From a checkpoint of a small transformer trained on Wikipedia: LayerNorm before each block, 174M tokens.
Each number is 128 + 32 x the weight over its row's rms, rounded and kept within 0 to 255. Layers, rows and columns count from 0. The size above them is the row's rms in percent of the matrix's.

# layer 6 attention value, 128x160, rms 0.0398, rows 81-120, columns 80-159
size [ 94  83 100  97  88 102  87  95  97  97  83  87  95  86  90  97  97  88  90  90 103 105  89  92  93  87 105  90  99 101  87  95 111  93  86  98 105  91  87  92]
[[129 112 135 109 104 115 163 135 137 150 137 120 158 151 109 107 130  82 189 121 121 131 103 134 140 129 159 130 214  84 216 111 117 206  75 161  96 112 113 109 163  86 129  64 149 146 127 109 125 219  85  99 149 159  75 150 112 151  98 165 170 147 127  91  97 113 144 151 121 138 141  63 143 123 159 120 138 174 104 178]
 [150 151 138 123 177 107 119  99  84 157 130 184 100 169 157 123 119 219 165 120 135  77 119 122 102 113 141 148 125 133 126 128 100 145 110 116 126 147 128  97 138  51 118 117 115 115 100 129 115 160 127 116 140  98  91 108 161 153 102 120 206 139 113 176 115  92 116  93  93 148 145  82  81 152 141 112 175 101  80  85]
 [132  86 127 112 112 169 101 155 151 127 124 125 155 151  89 101 133 146  97 126 103  82 128 108 115  93  24  68 129 144 146 136 123 139 221 143  96 124 155 129 118 110 105  61 131 132 123  93  63 123 116 165 153 128 122 128 141 126 111 104 136 124 135 127 108 114 132 121 200 106 124  96 119 137 122 153 121 118 123 187]
 [ 70  93  75 160 176 162 102 162 107 149 127 142 192 125 125 136 169 169 108  80 159  93 117 131 112 132 127  80  67 140 139  88 150 128 143 149 129 162 133  93  88 173 146 157  73 130 135 148 131 150 109 125 176 101 138 106 141 168  80 102  55 128 103 156 143 126 163 130  94 119 158 171 160 125 128 125 160 121  48 159]
 [166  66 130  84 197 107 145  99 143 136 117 149 119 150 152 126 119 205 141 102 141  65 117 156 152 127 115 138 117  88 124 145 136  63 156 149 143 180 123 128 145 144 134  83 107 147 117 138 106 216 190 117 128  97 116 111 145 167 132  92  68 148  88  79 161 133 142  79 169 112 161 143 194 142  90 161 142 151 112 130]
 [121  83  99 161 125 170 131  50 104 100 130  80 151 121 152 155 149  95 142 146 120 181 137 120  89 142 138  95 146 124 108 122 125 114 185 132  99 139 130  54  59  99 105 148 121 127 151  89 111  89  30 199  91 139 126 141 131 181 146 153 153 142 193 196 129  73 131 194 134 132 102 104 111  97 108 142 198  99 104  69]
 [130 156 127 130 146  94 163 104 114 133 114 104 120  80  96 122 108 140 139 120 142  57 112 117 149 170 111 155 126 157 106 154 163  61 191 126 115 187 153 161 135 153 159 115  87  89 103 115 127 110 135  91  97 144 204  97 124 106 121  85 141 143 169  56  79  91 124  46 203  95 105 162 178 112 157 169 154 170 190 120]
 [162 179 101 125  89  59 155 125  76 145 104 135 100 100 115 163 132 151  99 138 176 124 104 156 121 167 156 121  76 121 119 148 124  50 114 101  84  93 114 123 111 143 162 160 103 128 134 124 178  58 164 182  65 157 152 118 128  96 133  91 170 120 112 108 183 159 159  70 101 132 125 185  84 125 120 164 145 116 152 115]
 [107 124  92  67 105 141 132 154 102 115 121 144 144 133 207 161 150 146 109 145 109  72 111 143 168 166  93 158 108 140 156 148 175 106 159 150 110 137  64  88 134 164 116 125 141 127 146 124 136  91 133 158 116 143 155 110 129 159 120 168 145 107 122 129 130  98 148 111 174  55 161 165 114 131  86 189  55 183 157 185]
 [141 147 129 157 178 141  54  96 156 135 150 105 168  97 115 148  99 182 150 118 100 153 153 135 149 119 112 155  52 180  74 141 116 143 157 174 125 149 112 144 131 152  78 139 147 132 145 111 144 107 128 125 119 134 147 121 151 116 131  94 137 127 162 153 109  76 127 171  86  98 105 123 134 158 130 146 101 121 173  73]
 [134 149 116  84 122  55 127 111 101 162 107 163  89 156 146  91 120  97 149 145 125 101  95 110 136 145 107 136 134 148  75 149 153 158 157 102 113 152 116 132 149  56 101  91 108 116 149 101 124 152 102 116 171  78  78 115 137 120 109 140 205 130 143  96 136 128  77 149  94 166 102  87  82 112 111 123 153 151 107 105]
 [125 160 137 194 118 106 140 100 134 130 152  88 138  95  94 109 160 148 101 179 154 210 117  39 136 163 139 133 120  95 122 125 133 158 111  88 131 174 146 125  60  91 124 190  65 109 120 100 153  72 135 150  94 129 121 107 123 156  97 111 175 140 172 123 109 141 163 174 110 168  92 155 126 112 113 148 177 152  87 137]
 [128  79 121 153 120 168 102 164 104 106 108 125 165 148 132  93 160 136  94 154 113 151 182  66 114 148 105 130 154 121 146 119 137 143 200  88 139 141 168 151 168 105 224 117 126  98 125 119  51 120 123 134 130 143 124 113 133 115  89 117 120 126 146 157 121  84 118 160 168  91 126 119 111  92 152  75 105 127  92 148]
 [125 107 150  93 191 148 135 123  59 129 177 106 198 150 134 107 159 198 107 107 138 135  81 137 139 125 147 116 130 100 133 152 110 134 127 101  93 109 179  73 143 107 223 117 146 143 123 187 111 132 143 103 137 109 106 131 128 128 107 168  80 156 121 151  85 117 127 144  84 110 182 139  94 174 126  57 121 184 103  92]
 [ 74 166 106 149  70 113 141  95 123 116 104 117 115 104 127 134 154  75  90 156 119 152 125 142 137 136 123 105 109 128 105 146 187 150 142 155 127 100 101  65 100 185  64  84 126  80 137  83 162  67  77 167 138 121 152 102 126 161 130 161  97 151 163 194 109 112 117 147 113 125 113 113 142 121 116 128 171 173 112 123]
 [173 154 189 206  95 134 136 158 158 105 118  48 119  97  66 155 101 127 119 168  94 174 175 102 113 138 143 211 187 123 126 133 123  94 155 130 148 137 127 150 125 112 100 147 163 135 110 145  91  64  91 135  97 159 150 160 129  99 105 109 166 112 159 108 136 111 102 132 174 101 103 122 129 125 162 112  84 146 170  81]
 [132 123 132 154  65 155 166 166 108 124 154 138 125 119 119 144 163 173 144 139 118  76 170 199 114 106 111 122 102 137 145 149 116  82 218  93  98  98 159 106 164 108 143 133 165 137 109 119  82  70 120 151 139 145 161 126 135 123 114 108 134 154 134  46 149 126 150  83 153  78 134 167 153 134 117 143 107 156 128 171]
 [ 83 141 133  57 154 184 205 136 148 138 132 150 166 133  89  68  96 149 138 161 109 136  71 171 141 130 158 123 121  64 103 127 179 116 150 144 102 116 139 132 128  72 149  59  97 134 149 161  86 155 136 130 127 119 127 127 150 126 140  89  94 105 175 109 135 140 141 137 163 103  67 170 125 125 162 119 137 169 162 208]
 [149 135 130 100 178 145 106 125  61 122 145 122  96 147 137 137  85 137 109  96 119 113 197 144  81 100 143 109  78 181  87 130  96 113 127 119  88 138 207 143 162 120 169 113 108 115 128 130 119 158 127  89 113 162 111 101 150  83 185 117 184  93 156 126 130 113  86  72  73 127 114  89  92 109 150 157 182  88 101 135]
 [109 154 137 159 129 109 129 151 151 153 143 101 153 106 117 153 163 178 189 116 143 113 103 129 176 168 150 123 115 104 111 142 118 172  60 107 167  93 167 100 116 140  95 216 144 138 112 183 145 111 161 102 141 160 151 133 112 115 161 117 120 120 129 145  94 126 107  86 139 174 107 183 173 141  84 110 121 100 130 108]
 [120  39  85 157 121 140 150 130  98 116 130 132 109 137 130  56 153 112 140 133 127  90 141 144 154 168  92 108 227 137 186  98  73 157 140  71  87 108 146 107 145  76  56 146 136  61 135 179 117  82 132 157 158 127  85 153 118 145 104 147 148 125 139 171 161  79  67 139 192 184 140 124  95 109 103  97 127 128 120 193]
 [114 164 160 175 133 118  76 105  61 139 125  98 197 123 192 175 118 156 167 100  92 131 177 208 137 105 142 156 109 148 166 163 129 110 113 155 115 119 139  78 187 134 136 107 157  96 156 134 148  86 102 114 158 123 176  92 140 181 110 125 162 105 170 159 108 137 150 153  44  82 108 127 146 139 166  76 136 156 128 140]
 [130 149 178 153 133 146 126 126  84 154 146 135 144 105  78 104 129 148 166  96 121  98 182  94 152 139 108 139 130 104  37 150 204 185  89 103 155 118 180  73 126 108 101 138  88 149 112  97 145  97 108  89 149 158 114  90 119 122 165 143 191  83 163 123  97  86 161 147  59 132 109 131  87  95 102  73 162 163 118 139]
 [111 178 126  69 109 168 114 152 104 108 157 122 141 108 218  97 135 175 113 166 111 140 152 117  97 132 114  55  98 133 129 159  96 180 139 115 161  90 131 116 147 130  83 119 127 149 137 146  79 112 145 107 158  94 119  97 147  69 128  83 150 142 168 123 143 175  81 128 164 123 117 162  69 160  84 178 142 190  53 130]
 [143 144 148 106 173  43 120  67 121 126 155  93 146 107 113 110 138 137 174 138 148 163 115 151 135 127  95 184 146 182 129 132  91 123  86 143 121 176 162 156 159  53 199 131 171 101 124 118 170 110 168  80 117 103 160 145 119 130  89 149 170 157 153 189 129 112 126 100  73 156 121 169 109 133 161 150 158  43 198 139]
 [171 113 146  91 142 172 147 131 130 143 132 160 122 143 113  93 102 128 138 122 117 170 168 188 113 127 233 146 113  72 143  96 138  50 107 121 165 110 190 120 159 128 102 144 102  84 116 168 141 148 144 141 139 176  92 141 125 109 121  87 110  55 171 136 157 109  87  96 149 132 159 155 131 112 149 114 159 136 118 134]
 [ 87 105 100 163 114 141 160 146 113 147 116 120 107 139 181 101 143  97 108 125 151 111 144  95 142 111 153 146 172 173 212 112 130  76 132 137 126 117  83 135 121 124 123 169 111 129 132 149 138 131 129 102 134 139 172 137 128 155  97 121  90 145 125 171 107 101  96  72 131 134 173 109 174 120 117  95 128  85  48 151]
 [117 109 154 140 167  71 165  81 101 138 152 129  74 126  92 138 186 168  96  70  99 152 141 138 163 134  65 144 171  77 199 122  70 136 130  92 130 149 185 106 149 130 133 129 154 161 107 148 101  95 141 160 111 149  94 105 118 156 116 118 129  95 107  64 101 131 194 147  53 142 143 164 162 133 159 113 104 170 105 140]
 [ 90 115 128 118 186 103  83 110 131 104 111 206 186 145 126 140 143 135  59 150 120 164 111 151 151 127 172 106 100  97 133 113 126  71 126  95  99 120 127 106 127 112 120  85 112 129 150 137 115 150 186 144  74  88  88 106 137 173 117  44 140 123 102  87 156 162 122 171 116 101 146 140 167 176 147 112 153 150 137  88]
 [124 114  96 103 102 160 101 117  84 145 135 112 113 127 129 138 152 133 161 121 151 189 136 153 161 156 116 139  92 123 145 114 112 144 130  92  71 109 141 107 125 122 133 120 106 133 160 149 110 125  78 101 125 157 163 149 121 135 140 167 132  65 100 150 114  71 124  90  89 119 143 121 120  22 124 119 150 180 153 111]
 [149 150 135 177 132 111 119  83 192 128 125 116 194 108 130 160 119 183 203  94 125 106 144 163 105 107 146 153 137  99 146 143  88  85 112 120 131 140 146 112 133  93  83 205 100 108 118  99 175 107 107 130 145 105 132 128 154 123 112 101 171 174 136 153 136 114 111 144 116 144  96 129 103 160 124  95 180  57 147 113]
 [120 113 159 131 103 141 164 188 168 123  97 114 128 115 137 125 120 128  88 140 130 175  95 110 127 136  96 106 124 144 128 152  83  84 189 169 140  82 216 145 145 134 123  97 140 145 129 152  95  23 104 147 141 137 231 146 130  77 123 102 108 189 127  80 119 147  66 149 158 184 140 189 133 121 131 128 165 155 173 175]
 [142 150 104 193  92  98 133 140 153 155 105  93  84 131 202 136 135  83 124 158 125 190 147 116 142 129 171 197 137 168 191 120 114 186 109 171 131 165  92 140 124 119 121 145  87 143 127  86 144  82 107  90 158 122 169 144 143 152 127 140 150 154 157 147 129 152 129 119  89 114 131 152 157  46 114 138 116 165 121 134]
 [141 185 158 153  78 150 158 110 109 117  98 120 132 171 115 101  73  94 143 161  99  70 154 113 140 135 117 169 132 193 171 132 160 103 172 146 115 110 122 158 146 150 109 145 138 212  99 103  98 125 158 122 122 177 168 138 118  82 130 152 125 106 137  99  99 124  94  65 149  78 143 119 144  98 113 172  36 132 141 132]
 [ 67 186 115 151  97 164  99 132 150 116 121 148  99 131  96 192 128  31 118 151 131 108 136 147 136 126 154  81  55 169  84 136 130 148 119 149  79  41  73 142 130 208 121 160 154 156 169 143 154  88 108 146 123 154 113 151 134 105 181 122  98 110 119 152 118 108  99 173 100 140 140 111 149 137 112 120 117  65 178 110]
 [133 133 109 150 103 120 129 149 181 109 143  69 117  80  98 136 114  89  67 197 142 110 126 138 123 119 165 107 105 179 125 138 140 160 160 175 122 122 122 161 104 118 142 113 134 111 118 156 146 140 164  91 101  61 108 165 124 114 170 165  82 168 162  97 148 129 121 154 188 133 120 136 161 132 112 184 158 151 147 122]
 [ 56 162 107 125  83 140 156 109 128 130 115 182 166 145 100 160 172 105  67 190 154  87  86 111 113 118 136 135 100  88 134 127 190  98 156 174 142 108  42 133  64 146 134 142  78 149 154 126 186 120 136 181  88 146 130  96 134 167  77 117 122 138  92 167 143 164 182 169 108 122 124 136 137 153 162  84  93  89 106 100]
 [ 79  96 132 157 155  96 143 156 130 117 113 122 107 105  61 165 195 113 118 128 131 121  53 122 164 159 126  84 128  91 101  83 119 169 104 142 106 160 143 124  55 152 209 138 134 164 148 122  81 172 143 154 134 136 135 153 135 126 115 116 140  87 136 127 114 150 169  90  78 109 119 135 168 130 153 108 109  93 126 127]
 [ 71  99  75  80 122 165 163 141 116 113  91 165  56 101 156 100  97  52  87 144 144 139 121  58  70 167 129 117 126 152  85  90 137 199 177 149 129 140  80 153 113 171 120 103 104 135 152 128 102 125 121 134 157 123 127 118 117 101 143 118 132 106  99 115 171 164  88 108 206 135  86  42  82  93 111  93 106 176 156 123]
 [134  81 131 119 112 130 113 119 164 123  78 166  69 145 155 124 125  36  76 137 146 102 164  88 134 116 115 152 159 161 136  61 132 133 121 126  68 131 143 106 145 156  90  41 125  73 143 102 127 111 147 106 150 108 144 150 117 104 121 109 156 164  29 111 151 155 128 170 171 173 157  96 137 101 148 173 174 173 107 196]]